From a checkpoint of a small transformer trained on Wikipedia.
Training: a variant of Adam for these matrices, 843M tokens, 6434 steps.
Each number is 50 + 10 x the weight over its row's rms, rounded and kept within 0 to 99. Layers, rows and columns count from 0. The size before them is the row's rms in percent of the matrix's.

# down: layer 11 MLP down (transposed), 1536x384, rms 0.0335, rows 508-560, columns 256-319
# up: layer 11 MLP up, 1536x384, rms 0.0343, rows 509-560, columns 256-319
down508 103:54 50 55 32 47 42 41 35 57 61 54 55 50 45 44 50 78 62 45 52 54 48 59 44 64 59 36 47 61 42 48 43 50 47 61 53 52 40 36 49 33 53 39 77 59 37 45 72 33 55 50 40 48 45 50 53 49 46 39 42 43 53 22 57
up509 099:56 71 31 68 57 60 60 47 38 56 41 57 45 56 57 63 56 54 28 49 31 45 44 51 44 53 43 70 47 59 40 42 64 49 50 62 40 57 66 53 40 63 49 50 54 40 63 54 41 42 52 54 59 60 49 68 45 47 43 74 55 54 35 53
down509 090:58 31 42 43 42 41 62 52 51 47 40 49 63 34 45 55 40 57 58 58 40 32 61 65 59 38 49 42 75 44 49 52 31 57 59 32 47 55 46 43 51 46 58 67 57 39 52 42 61 42 60 55 49 52 52 51 59 32 41 45 44 59 60 66
up510 102:56 40 55 51 45 42 31 58 67 36 44 54 49 53 38 35 40 53 43 50 64 53 39 62 42 39 49 43 46 47 62 59 42 46 54 43 41 63 37 40 37 38 43 47 49 46 54 54 38 48 48 60 48 57 37 46 61 39 33 59 60 32 43 34
down510 097:41 57 62 53 39 53 38 44 44 54 51 46 56 64 45 56 57 58 39 51 42 57 49 60 34 44 46 64 46 40 27 55 59 49 62 52 47 41 66 41 55 29 65 60 61 50 54 46 49 58 48 58 50 36 55 58 40 43 64 56 63 50 35 44
up511 088:44 44 45 54 58 50 52 42 62 40 62 57 48 56 50 58 38 48 55 44 52 39 54 38 46 53 45 38 51 42 66 53 43 54 33 56 51 61 57 32 51 38 40 52 53 45 59 36 49 45 58 47 61 60 48 43 45 67 61 42 53 38 38 50
down511 101:34 54 57 50 54 52 48 50 59 43 39 38 53 57 52 47 45 48 51 39 38 62 41 59 52 54 66 59 50 46 49 49 53 34 51 47 52 67 30 47 53 50 48 74 54 42 53 66 55 35 48 40 64 36 42 64 37 66 46 41 48 56 66 38
up512 101:58 46 53 24 54 57 37 60 40 51 54 53 57 37 43 37 34 61 29 57 69 55 49 51 47 58 54 52 66 45 46 50 49 52 56 48 30 40 48 39 46 41 54 40 65 50 63 53 52 55 37 31 24 48 60 40 59 57 58 39 40 63 63 71
down512 102:56 68 49 65 48 44 64 44 40 31 60 50 47 43 45 46 49 55 62 49 39 50 51 38 46 24 35 38 35 77 64 60 40 54 39 53 67 57 45 49 50 54 46 57 51 57 40 62 44 56 63 55 74 56 45 40 36 63 53 37 33 57 74 56
up513 100:47 55 41 43 46 44 59 55 42 64 55 55 49 61 42 65 56 63 63 39 50 51 31 27 47 66 48 66 44 41 73 49 51 28 48 47 47 51 63 35 47 33 40 45 52 49 17 43 66 55 59 47 50 56 27 60 45 51 56 60 51 45 53 38
down513 111:60 42 38 63 45 48 56 36 54 55 46 43 44 52 53 36 35 57 43 64 46 55 55 49 49 41 59 52 53 53 42 57 50 59 48 37 58 47 48 47 52 43 42 83 73 34 60 53 39 39 49 57 39 51 48 53 59 72 43 50 51 51 50 65
up514 100:47 53 53 61 54 58 47 56 41 63 58 51 35 44 54 46 47 56 70 40 69 49 52 37 36 32 40 59 64 50 34 54 36 62 39 63 42 51 56 57 41 29 62 57 70 48 43 40 47 40 60 65 57 65 39 32 59 55 56 40 65 46 45 52
down514 107:58 40 55 42 70 51 50 70 49 50 53 63 51 38 48 54 57 44 37 54 62 67 58 35 57 66 45 49 50 50 48 43 59 53 42 53 56 63 49 51 48 52 45 71 54 49 44 36 38 52 51 66 63 42 60 70 55 46 40 57 52 57 55 59
up515 092:44 51 46 51 31 39 49 50 22 44 55 53 51 40 48 40 50 48 61 49 49 46 33 60 48 52 50 67 56 74 56 44 56 40 47 45 51 49 57 56 39 51 42 56 53 36 43 45 49 56 47 55 55 47 67 48 60 62 57 56 32 48 68 46
down515 098:54 55 53 51 50 46 57 48 36 59 43 66 43 57 48 73 46 54 41 55 50 49 53 38 42 48 52 52 51 48 67 60 54 49 53 43 72 48 41 31 46 47 58 84 51 56 44 39 36 61 61 39 53 53 52 56 28 35 43 46 53 53 51 39
up516 101:39 58 56 55 54 37 58 46 57 42 28 51 61 41 58 57 50 58 46 44 59 49 46 61 28 52 53 52 57 47 56 67 61 49 48 45 48 60 55 42 27 49 41 49 67 49 43 51 31 37 51 38 47 18 46 53 52 46 55 62 46 44 57 38
down516 102:29 71 60 60 59 58 42 41 38 38 42 64 59 56 50 46 51 40 52 55 45 68 58 56 45 48 51 66 54 53 47 50 50 45 64 48 55 64 39 67 55 42 49 66 47 48 43 55 51 56 36 35 55 41 55 59 62 57 47 64 46 56 59 43
up517 105:50 58 36 68 49 44 52 46 45 56 52 77 51 43 25 47 36 51 51 51 52 52 57 36 44 34 36 78 70 56 48 46 41 47 39 35 58 41 77 71 53 53 36 60 51 30 74 41 59 53 56 63 53 32 49 53 55 57 44 52 40 48 47 56
down517 102:42 51 46 47 51 54 60 54 69 45 54 43 50 47 37 43 49 53 44 63 49 38 49 45 41 53 50 58 48 41 47 53 46 30 46 50 56 49 44 36 38 52 64 94 41 48 43 51 54 33 43 52 41 39 53 62 45 55 34 45 41 69 38 56
up518 099:45 59 31 41 46 42 56 48 63 33 35 60 51 45 43 35 56 56 61 26 51 58 55 52 47 31 58 35 62 53 42 48 45 53 44 68 47 40 42 57 42 31 32 69 50 43 61 55 53 52 40 56 49 41 52 55 39 57 50 67 54 50 45 51
down518 104:63 53 40 50 69 48 82 50 11 56 49 60 60 45 48 61 65 39 59 56 46 53 58 53 50 61 37 44 49 42 58 34 38 47 63 49 53 52 52 47 49 58 59 65 56 46 52 60 37 47 57 49 47 45 39 56 38 48 52 57 42 58 38 53
up519 107:46 58 41 46 60 39 46 60 59 54 46 29 44 39 67 41 47 41 32 61 51 33 55 40 38 37 46 51 38 54 48 38 51 65 45 44 46 44 57 50 32 53 49 67 39 51 59 50 49 58 41 47 23 68 72 36 69 49 48 61 48 57 40 38
down519 103:65 47 56 39 41 45 56 45 62 24 38 55 43 43 38 49 58 53 50 51 56 58 43 38 69 44 39 60 69 52 43 41 58 39 46 39 43 56 62 50 57 55 41 47 43 53 51 38 54 55 46 52 73 40 47 55 43 42 52 58 52 56 79 57
up520 098:64 53 51 56 33 50 42 51 50 52 47 56 49 56 62 31 44 66 80 46 49 69 32 54 51 36 54 48 60 47 49 37 53 47 61 57 39 43 64 52 49 44 42 46 55 42 37 52 63 24 47 47 53 49 67 44 52 43 35 57 67 45 49 38
down520 092:31 42 52 41 60 42 73 46 54 69 67 42 33 27 56 56 49 51 49 58 53 45 41 47 49 66 44 62 52 42 56 69 39 62 49 79 58 48 57 55 67 40 41 21 42 56 56 54 35 73 42 51 45 62 44 43 50 46 39 42 62 44 39 61
up521 096:46 52 39 73 52 45 45 37 51 61 49 50 63 45 48 60 51 48 43 49 51 43 42 38 45 52 57 79 71 47 47 71 36 51 54 58 27 50 54 46 33 43 49 54 54 36 43 53 42 45 43 55 48 64 45 52 46 47 44 61 53 57 33 58
down521 115:54 21 66 53 51 44 52 40 35 52 38 36 32 28 42 47 49 61 42 55 36 54 61 45 50 43 37 50 46 47 42 85 67 27 60 39 64 62 49 25 53 36 49 65 63 64 61 48 44 36 43 42 58 50 52 51 45 62 43 49 61 41 44 61
up522 102:51 47 48 45 28 59 44 48 44 62 41 55 52 38 30 48 51 50 69 49 34 52 45 42 51 35 57 48 56 47 37 42 48 58 40 43 56 39 55 37 44 57 46 57 69 51 59 52 44 53 49 49 68 34 43 55 40 69 50 48 52 41 56 32
down522 093:46 49 41 44 59 46 50 56 60 49 44 52 45 62 46 56 46 41 38 31 52 67 40 44 53 59 79 41 67 53 34 49 48 66 53 59 37 36 46 48 52 65 48 48 51 58 60 51 43 52 71 53 40 56 55 66 44 56 46 52 54 33 40 59
up523 102:45 29 63 45 47 51 49 50 52 53 58 64 45 42 54 51 45 51 51 52 63 49 44 44 31 53 68 62 52 62 55 61 58 52 52 58 38 53 52 53 40 45 35 52 67 61 42 60 44 46 62 46 61 50 39 64 73 50 48 51 58 40 52 55
down523 105:38 50 57 59 48 70 49 58 44 47 57 47 49 52 39 34 37 53 52 41 60 50 51 55 52 37 61 46 48 54 36 43 43 51 38 57 38 57 44 47 55 59 63 63 43 84 56 44 46 61 64 56 42 64 39 49 38 42 37 58 51 38 40 44
up524 098:50 55 54 32 56 39 49 55 36 50 49 54 44 50 57 69 54 88 38 46 41 55 51 40 49 50 53 41 56 51 58 52 59 48 53 57 51 50 60 34 48 49 50 49 60 47 62 43 54 84 49 52 31 33 62 50 58 44 38 61 53 56 37 36
down524 104:41 74 31 59 51 42 54 45 41 65 28 46 51 41 45 50 65 46 53 46 54 55 69 49 51 39 64 54 59 60 45 50 65 61 50 42 60 60 38 58 46 55 44 85 54 62 48 45 46 44 66 65 74 35 65 56 57 53 58 44 46 56 37 53
up525 093:45 57 63 46 71 52 51 41 33 40 55 62 75 45 71 60 53 41 46 43 49 49 39 52 59 48 57 40 41 53 49 52 54 57 42 72 44 50 67 39 50 39 50 54 33 49 55 47 50 47 64 56 43 38 58 50 48 66 55 48 51 58 47 24
down525 099:47 51 43 35 33 49 47 54 39 50 33 55 33 65 46 51 51 33 45 38 57 52 71 70 50 57 37 64 44 45 43 56 37 41 41 39 66 44 66 58 59 56 45 78 36 46 64 45 69 42 60 65 44 48 55 56 66 49 36 49 38 68 42 74
up526 098:57 61 23 54 61 43 50 76 44 47 56 46 54 53 53 57 58 68 67 35 56 54 41 49 55 56 47 62 48 39 50 47 56 47 45 51 52 64 46 36 53 60 59 39 40 40 47 46 64 61 52 58 62 38 57 64 52 50 46 45 41 61 40 62
down526 102:58 30 53 50 66 44 47 31 21 51 52 65 55 51 53 33 50 56 56 56 50 52 62 39 45 45 57 46 42 57 66 44 59 60 68 44 58 50 46 51 47 46 65 89 25 52 36 46 58 35 45 57 56 58 61 69 35 46 48 55 55 61 45 36
up527 095:28 48 36 28 48 43 43 49 61 56 63 43 56 62 40 54 53 50 36 26 53 44 57 59 29 43 46 50 42 65 62 58 46 36 46 68 46 52 47 35 45 44 53 44 73 49 49 64 60 54 50 49 56 45 56 60 58 48 52 54 62 48 38 57
down527 103:54 73 60 38 50 51 35 53 39 37 39 47 46 43 58 72 44 55 57 52 53 52 43 44 53 48 44 61 30 66 44 53 46 56 50 39 48 46 44 44 48 40 59 99 41 68 39 46 38 67 59 69 48 61 60 57 55 38 47 54 39 30 47 48
up528 106:46 59 46 42 45 52 37 54 28 40 60 56 57 44 58 62 58 66 38 58 42 43 35 43 61 56 47 55 75 49 46 49 40 54 45 48 46 63 61 53 44 38 41 54 37 31 68 36 49 59 48 59 59 55 57 46 56 57 62 59 59 53 54 70
down528 097:42 65 45 45 31 53 42 49 67 55 50 57 66 43 49 57 50 63 63 48 54 38 36 44 44 70 52 51 52 64 52 56 37 48 51 33 49 37 73 50 46 50 54 71 45 48 45 47 35 49 42 63 57 52 37 52 49 44 23 32 48 55 22 43
up529 101:58 48 60 55 64 51 60 46 46 46 55 62 63 40 42 42 56 37 62 31 74 54 36 51 41 34 54 47 55 68 52 39 58 47 33 35 37 71 63 55 45 50 35 54 57 54 59 44 51 58 43 54 37 41 44 71 64 56 46 54 56 48 62 44
down529 096:59 49 36 44 67 52 28 66 44 53 52 36 36 41 51 56 43 50 59 38 47 46 51 43 35 50 42 50 48 51 52 35 36 47 52 42 49 48 42 50 58 65 51 63 64 37 44 60 52 42 56 59 46 59 52 56 31 46 49 71 48 39 63 33
up530 094:52 49 35 72 51 52 54 50 41 38 47 45 56 49 63 49 48 43 61 49 38 47 51 61 61 38 57 48 51 37 30 38 56 53 45 73 48 54 62 48 57 43 67 44 40 45 54 24 52 47 47 38 35 56 46 60 57 44 49 49 54 64 32 41
down530 097:40 53 43 41 59 48 57 41 35 64 33 51 34 40 50 46 27 24 47 60 55 49 51 60 35 57 64 43 54 45 54 51 31 37 43 46 50 39 55 36 43 55 52 56 37 48 48 60 51 40 62 41 42 62 33 52 41 48 53 46 39 37 62 51
up531 105:41 36 37 31 51 44 50 46 51 31 63 68 58 44 49 46 40 36 46 58 72 50 42 42 44 55 43 46 70 58 59 50 39 41 51 30 51 40 49 57 55 51 52 59 57 46 54 45 50 55 39 51 51 36 58 49 59 28 66 54 52 31 45 46
down531 099:56 41 49 58 72 52 57 46 41 48 61 38 39 48 59 49 50 71 39 65 47 56 52 56 44 44 50 68 62 61 30 45 35 60 55 54 54 51 61 38 47 45 41 74 57 56 40 63 42 50 52 33 32 55 55 34 51 63 37 57 54 51 49 53
up532 097:47 53 54 51 48 54 28 56 53 53 65 58 48 55 22 46 62 73 45 43 69 44 31 50 49 46 40 38 63 78 65 37 51 51 45 39 33 41 55 50 46 57 20 44 61 24 63 55 43 44 47 61 54 45 52 63 59 50 57 49 55 52 46 36
down532 100:58 71 67 53 52 38 75 69 28 48 42 45 28 49 66 44 54 58 41 57 46 30 43 59 52 48 49 60 40 30 52 42 42 46 42 51 56 44 69 62 66 43 53 74 63 67 63 41 52 57 50 36 69 46 49 36 36 68 36 56 50 44 59 58
up533 100:46 54 35 56 57 51 51 40 46 45 51 57 65 39 52 53 42 61 40 57 52 16 66 48 49 40 36 38 58 61 62 62 50 53 51 51 23 60 35 35 43 52 51 52 51 50 49 35 48 57 38 57 56 47 67 38 53 53 52 55 51 55 59 59
down533 100:55 53 50 51 43 69 50 60 53 60 52 36 65 44 49 39 47 54 53 43 38 52 47 25 44 44 42 42 50 62 46 30 34 41 52 39 48 47 46 41 55 51 37 99 49 45 40 49 43 53 45 54 62 67 47 46 43 52 32 47 39 57 66 46
up534 097:53 55 40 52 54 32 57 50 29 35 58 49 35 42 62 51 53 40 55 49 43 35 46 52 42 57 65 46 58 72 61 59 44 51 31 47 50 33 57 55 55 36 54 43 33 50 43 23 48 58 42 59 36 48 60 49 51 50 64 27 60 44 31 60
down534 112:44 43 40 59 53 46 22 64 25 44 50 43 50 40 56 57 50 44 43 61 45 55 40 55 45 53 33 56 36 48 52 51 61 59 41 43 51 46 46 40 40 38 62 97 57 48 58 68 58 48 51 53 53 47 45 47 47 45 49 49 59 59 63 41
up535 095:48 67 45 45 46 44 64 42 54 52 56 54 44 48 54 42 59 50 66 33 39 53 32 71 47 52 32 52 47 50 57 66 44 68 36 59 49 64 56 54 63 60 50 61 25 73 55 52 45 55 46 38 33 50 36 60 60 57 45 46 48 44 48 37
down535 090:49 51 74 29 51 35 24 68 62 54 48 53 56 37 50 55 56 43 37 65 59 36 59 61 58 49 54 47 53 32 52 37 73 52 59 47 62 48 38 56 78 60 45 54 51 39 27 45 58 39 61 58 35 30 38 50 42 46 43 64 49 53 48 48
up536 094:47 64 47 29 54 43 44 65 51 42 33 57 69 39 41 41 57 42 52 40 40 43 48 45 48 55 43 58 59 51 50 75 60 47 37 50 40 54 37 51 35 65 65 49 51 41 50 32 58 50 53 41 34 50 49 51 53 51 49 49 65 42 47 40
down536 100:45 33 43 40 40 66 46 56 44 42 55 59 38 47 58 55 41 63 71 69 55 60 59 55 36 66 55 45 62 42 42 56 57 61 49 67 49 53 51 57 47 53 49 89 60 56 35 58 57 37 56 65 34 51 33 54 45 56 47 44 63 38 51 43
up537 113:51 58 32 47 60 51 52 55 32 45 70 60 57 65 43 68 82 67 62 46 47 44 43 44 38 53 47 58 48 45 42 53 60 46 37 68 47 36 58 58 39 44 32 60 64 49 36 47 62 55 57 50 40 34 59 35 53 58 41 70 55 49 37 52
down537 075:38 30 38 58 48 41 59 51 42 48 53 63 54 33 45 43 56 47 56 55 55 46 59 34 33 44 52 52 59 40 44 45 43 59 47 50 56 53 39 59 42 35 52 63 42 63 37 52 63 44 36 51 57 42 37 55 48 51 52 58 49 43 56 51
up538 101:34 58 44 62 48 42 57 59 42 72 33 54 43 41 44 55 47 53 42 58 45 43 52 49 40 63 57 65 49 56 45 68 52 57 39 52 33 38 39 42 47 54 34 60 32 58 41 52 49 59 44 62 50 29 49 44 57 43 53 42 51 37 64 44
down538 099:51 41 22 49 48 68 44 35 50 40 60 70 42 50 41 64 55 61 60 49 65 60 39 39 59 44 38 29 51 45 46 47 43 47 53 60 53 37 48 78 40 46 46 55 50 50 69 49 51 50 56 46 57 47 48 55 42 51 59 44 43 37 51 50
up539 093:34 28 61 47 59 45 45 52 58 49 59 60 52 59 56 33 75 38 38 26 51 39 51 56 58 63 60 52 64 68 55 60 57 59 49 43 50 34 41 53 40 54 51 56 67 57 49 50 72 52 50 44 48 48 45 59 54 49 69 32 21 65 31 47
down539 091:51 39 45 48 52 51 51 48 35 72 44 41 43 47 42 42 51 71 73 36 48 44 49 58 58 15 47 47 42 61 51 53 49 45 60 43 60 26 41 46 53 51 31 72 56 44 60 39 38 26 56 42 63 42 48 49 52 60 51 59 45 52 61 69
up540 096:63 51 54 69 61 48 37 52 47 50 52 29 43 48 63 63 46 45 41 25 53 58 48 49 64 60 45 46 54 76 51 66 61 44 37 38 53 57 60 52 43 70 47 33 51 47 44 35 57 61 56 47 61 49 68 46 41 45 46 61 66 35 53 70
down540 096:52 57 50 32 34 45 62 33 45 56 55 50 50 49 56 44 57 37 58 47 32 52 47 61 52 27 41 49 36 49 29 36 40 47 49 64 65 42 48 36 47 49 52 78 51 61 50 61 48 57 49 43 45 46 58 47 36 49 59 52 52 59 53 63
up541 097:43 42 53 42 39 25 61 55 37 52 52 42 62 49 46 70 47 68 55 45 59 50 57 39 43 67 73 42 48 53 58 56 48 45 38 48 52 36 62 46 61 28 58 42 42 56 52 46 69 56 36 48 62 51 49 57 53 55 44 45 61 50 47 51
down541 104:51 60 54 53 54 40 42 54 45 61 55 60 53 47 61 32 46 58 64 80 57 29 65 50 47 51 42 48 58 52 42 46 69 53 58 24 49 45 47 67 39 57 48 76 56 40 48 63 43 40 54 47 60 60 42 47 41 54 60 48 58 57 48 54
up542 101:45 68 61 53 45 57 41 47 34 44 46 45 41 58 49 51 54 39 40 47 50 55 44 24 47 58 50 58 52 41 51 40 58 52 65 58 39 42 46 56 41 47 33 50 42 49 46 50 53 44 47 59 44 40 68 63 54 46 73 46 55 48 54 57
down542 097:57 27 48 52 46 57 35 48 79 48 35 52 56 54 45 43 67 47 42 53 32 57 40 62 61 36 38 42 54 39 36 58 64 50 42 55 59 58 48 47 43 57 31 70 61 39 37 35 45 46 58 51 54 44 50 57 52 29 51 35 52 57 37 49
up543 099:53 43 21 49 67 39 70 46 35 60 28 41 59 72 42 45 51 55 60 48 55 40 42 55 47 45 50 49 51 36 64 51 60 45 60 49 53 51 54 45 27 63 48 55 45 44 73 50 52 60 60 56 64 53 45 61 58 42 64 37 43 62 54 51
down543 105:54 64 46 43 45 35 34 31 42 42 46 70 52 44 66 46 36 44 33 34 39 55 44 58 40 51 49 62 64 61 54 43 45 44 33 49 41 53 64 24 60 51 50 91 78 60 62 40 45 46 58 63 52 56 45 50 48 41 50 47 52 49 58 51
up544 098:48 49 57 64 61 58 70 65 44 52 57 53 37 40 48 19 57 42 48 48 54 38 53 47 54 51 65 45 59 36 49 45 31 50 46 47 52 61 44 58 41 54 46 50 73 44 56 49 49 49 42 54 42 41 64 29 54 66 60 37 47 36 32 48
down544 106:53 50 62 43 54 43 67 47 51 53 55 39 72 46 47 66 53 46 42 54 61 46 38 32 43 34 55 31 55 61 49 52 59 35 33 60 53 57 46 46 39 40 33 84 47 42 43 55 56 51 53 57 49 37 39 52 46 56 57 39 58 49 52 47
up545 103:53 55 50 66 59 26 31 58 54 49 52 53 45 51 57 45 66 55 51 46 53 49 48 58 48 40 67 52 68 58 53 53 62 52 44 46 40 56 52 42 63 52 55 57 28 55 66 35 64 43 42 48 46 64 55 52 51 59 49 50 61 50 39 41
down545 091:47 58 34 41 65 47 60 42 51 57 60 44 41 49 36 32 51 55 45 51 46 41 56 32 55 36 52 48 64 35 58 58 70 40 59 45 59 46 49 60 31 40 42 40 45 51 43 37 41 41 48 44 47 51 68 54 47 39 62 58 42 47 65 58
up546 103:63 53 35 30 53 38 58 57 65 38 53 54 46 52 48 45 43 48 52 66 53 60 54 62 37 32 44 45 51 64 60 50 65 39 54 46 60 48 55 28 31 59 30 40 41 36 52 50 38 31 49 42 54 41 43 75 54 64 58 59 60 56 43 60
down546 104:35 43 46 46 55 40 55 63 65 63 53 52 43 47 40 58 48 53 40 60 48 43 53 32 61 34 40 52 49 50 47 46 50 46 57 56 39 33 63 47 63 64 41 99 46 50 49 40 46 70 43 58 58 56 31 54 50 55 44 61 46 64 53 53
up547 097:47 38 40 42 49 52 45 54 48 42 48 63 79 50 56 52 35 41 45 50 48 44 61 47 49 54 37 45 47 69 70 50 42 43 26 50 61 47 64 46 47 54 49 60 34 39 73 43 58 34 42 67 51 49 63 41 47 50 41 50 50 44 32 42
down547 100:50 45 51 44 51 48 75 52 59 43 39 62 60 35 51 51 69 57 56 40 33 44 55 37 57 46 51 62 54 58 43 56 62 42 57 45 40 51 43 63 56 50 60 76 41 51 32 50 40 59 44 37 47 58 30 59 49 43 49 46 37 43 45 40
up548 095:45 55 52 45 48 49 53 36 27 55 52 50 66 50 61 45 55 47 42 42 41 54 36 62 30 36 41 54 45 32 55 59 49 50 44 50 66 38 48 74 48 46 58 41 54 40 33 49 38 53 39 41 62 54 55 53 55 65 72 63 60 54 37 54
down548 101:37 42 51 66 30 65 35 59 45 53 44 50 46 45 44 51 45 65 48 60 40 49 62 37 47 46 41 42 63 54 45 50 36 63 76 41 56 56 54 62 35 57 56 75 56 55 23 40 61 55 46 49 44 58 41 59 35 59 31 48 33 46 51 48
up549 097:29 56 43 52 58 61 40 50 40 64 69 64 39 51 53 61 32 54 33 43 38 36 46 56 56 52 42 40 54 51 50 42 49 46 44 78 15 52 52 51 57 52 46 57 60 63 69 54 47 44 35 30 47 65 43 47 38 48 70 53 60 63 49 69
down549 107:51 38 41 44 42 48 48 44 57 38 46 49 45 43 57 42 59 43 66 38 36 47 57 44 50 62 55 23 48 58 53 57 35 43 36 27 49 42 70 36 58 58 49 71 47 46 56 39 51 44 54 64 58 46 51 48 45 55 43 57 59 47 44 40
up550 095:77 41 38 38 34 30 48 43 54 56 50 53 45 35 42 52 50 49 51 58 49 62 41 45 53 35 49 56 41 61 43 46 65 30 51 32 54 34 61 38 61 19 33 53 49 49 55 49 60 54 53 42 56 52 77 52 53 49 51 35 67 51 37 48
down550 100:45 35 55 50 52 41 47 56 34 50 45 41 36 45 62 44 36 51 49 63 39 41 40 49 58 56 64 54 42 42 52 26 27 54 45 40 60 63 39 43 45 58 41 67 59 49 61 50 43 41 58 53 66 50 44 49 68 55 65 46 48 40 42 38
up551 095:39 55 48 62 51 34 53 41 40 48 64 50 51 62 59 62 61 51 68 52 43 55 35 51 43 34 51 47 55 60 49 48 41 41 49 49 49 58 41 64 31 46 34 45 52 57 37 49 68 49 45 51 58 38 54 55 61 56 61 57 27 30 18 36
down551 103:61 41 56 46 40 44 73 46 35 67 54 60 44 57 41 49 53 50 45 63 29 38 48 59 51 59 57 47 56 48 66 63 58 48 60 26 40 46 55 40 66 63 62 89 69 43 68 34 52 52 63 55 45 36 45 52 45 45 47 42 47 54 71 59
up552 115:49 48 46 49 62 35 43 46 68 48 55 56 64 56 34 43 75 49 31 51 44 51 38 37 46 49 48 43 51 57 46 67 63 61 40 56 44 62 52 48 51 58 52 30 66 42 59 45 60 45 58 53 37 48 61 48 40 53 46 59 51 57 39 56
down552 091:47 47 48 54 65 43 52 63 53 51 38 61 56 55 43 49 67 51 46 66 54 49 62 37 49 43 50 55 40 51 57 60 41 58 43 51 40 55 45 46 52 52 57 35 53 54 46 50 50 46 61 54 58 58 41 61 46 58 53 61 52 40 40 52
up553 100:63 58 46 40 53 58 52 57 41 58 61 61 58 60 46 52 52 56 36 49 54 54 54 48 36 58 43 51 59 43 54 42 55 50 48 35 41 58 47 50 62 46 53 65 29 59 55 56 55 55 52 53 41 42 84 42 54 36 43 33 43 35 58 36
down553 101:49 50 42 55 44 54 50 59 35 44 51 31 57 33 31 52 50 48 44 59 46 44 67 28 43 38 29 61 51 44 68 42 45 53 51 48 35 57 47 50 59 60 36 70 56 33 44 36 30 50 59 44 45 47 44 48 47 48 47 53 47 55 54 61
up554 104:53 53 29 30 49 59 59 59 51 31 52 70 61 48 59 48 60 48 31 46 51 53 42 56 55 61 45 58 45 44 42 64 55 51 45 54 46 49 46 62 52 34 55 51 66 22 53 48 61 51 61 54 39 54 56 41 62 55 57 55 39 37 48 46
down554 093:51 58 65 55 67 40 43 43 51 65 51 43 20 27 46 55 40 66 51 65 75 47 47 54 53 45 46 36 44 38 59 42 68 44 50 53 45 45 74 61 48 42 37 74 60 51 46 62 42 39 51 46 57 46 54 56 46 55 43 44 51 39 30 44
up555 104:49 51 39 54 45 40 42 46 48 63 38 57 53 42 59 70 69 48 50 50 58 40 60 56 42 57 58 35 41 70 57 51 59 61 61 56 28 54 50 49 30 48 71 52 48 45 68 39 58 54 52 50 60 46 45 53 69 53 42 55 68 42 68 65
down555 101:49 54 43 62 43 48 54 54 57 60 60 45 76 61 45 34 47 55 75 41 50 57 61 50 41 52 55 37 44 60 28 37 39 48 54 40 54 47 45 77 49 54 54 61 60 53 48 30 42 51 42 32 33 58 55 54 50 62 58 35 39 43 46 40
up556 100:54 38 48 31 39 48 43 68 55 52 25 52 56 54 57 59 39 51 61 54 52 43 48 29 58 32 44 58 56 41 61 53 57 57 66 48 59 62 47 47 40 65 55 51 45 46 54 65 43 53 41 47 69 35 36 58 44 58 68 59 48 52 55 54
down556 101:51 63 36 38 33 35 52 48 68 47 59 60 65 22 42 43 50 62 55 56 50 49 60 46 54 56 28 65 42 47 33 55 44 63 41 41 58 62 38 45 58 50 49 78 38 64 62 50 59 56 41 40 43 53 36 39 53 65 45 44 42 46 55 30
up557 098:61 48 41 51 30 29 60 69 31 52 53 33 61 27 31 41 48 67 46 43 67 40 41 30 57 44 48 61 50 44 43 47 72 59 53 41 43 59 57 44 39 65 27 60 53 58 44 59 50 56 48 43 54 56 70 48 49 53 33 45 55 54 44 47
down557 093:48 36 34 49 58 51 44 37 59 25 30 37 52 65 40 53 54 49 46 54 52 54 59 59 57 31 41 71 39 55 34 58 44 55 42 58 50 51 57 55 57 52 54 37 61 36 54 40 65 54 42 44 48 48 41 53 58 47 67 54 46 59 37 50
up558 093:55 71 51 55 61 44 42 69 60 32 52 27 45 40 60 56 55 57 60 44 46 57 50 34 53 59 49 60 49 38 43 57 59 50 43 59 59 49 62 61 46 52 44 40 52 40 41 37 67 44 42 43 47 27 67 31 51 55 54 64 28 59 45 45
down558 083:44 50 49 59 51 53 48 34 40 47 42 72 55 48 50 62 43 54 49 47 41 57 49 51 41 46 60 50 51 50 47 45 49 63 60 71 54 63 46 35 51 38 42 26 52 48 46 53 42 52 43 46 59 50 41 49 45 48 45 57 37 42 45 53
up559 101:41 53 41 50 48 63 66 42 41 48 44 48 25 56 46 50 46 48 46 61 46 48 49 44 41 56 52 41 54 62 59 50 50 54 56 60 31 38 54 60 40 43 59 56 38 52 58 40 56 30 37 47 39 36 53 36 87 58 73 48 44 47 57 60
down559 095:56 37 50 46 54 62 49 49 57 34 57 30 61 53 67 58 56 48 40 47 51 62 53 51 60 35 48 57 54 46 58 43 52 55 39 60 48 45 55 61 35 62 48 65 50 54 57 27 44 61 56 38 48 38 39 47 27 62 61 36 60 48 62 36
up560 105:48 44 50 43 48 35 56 74 47 40 63 66 39 55 55 46 63 73 60 69 52 44 41 45 39 53 41 53 59 54 53 55 56 48 47 57 57 63 62 70 67 59 48 46 37 44 54 60 54 53 45 39 60 46 57 52 53 39 58 63 37 42 46 47
down560 100:47 60 55 60 44 34 53 53 47 39 43 36 59 60 43 34 51 60 49 41 44 61 52 52 33 62 54 39 64 56 47 54 55 39 36 47 31 56 46 68 38 38 56 74 49 51 37 56 39 51 46 32 65 68 39 40 63 41 45 46 56 47 53 33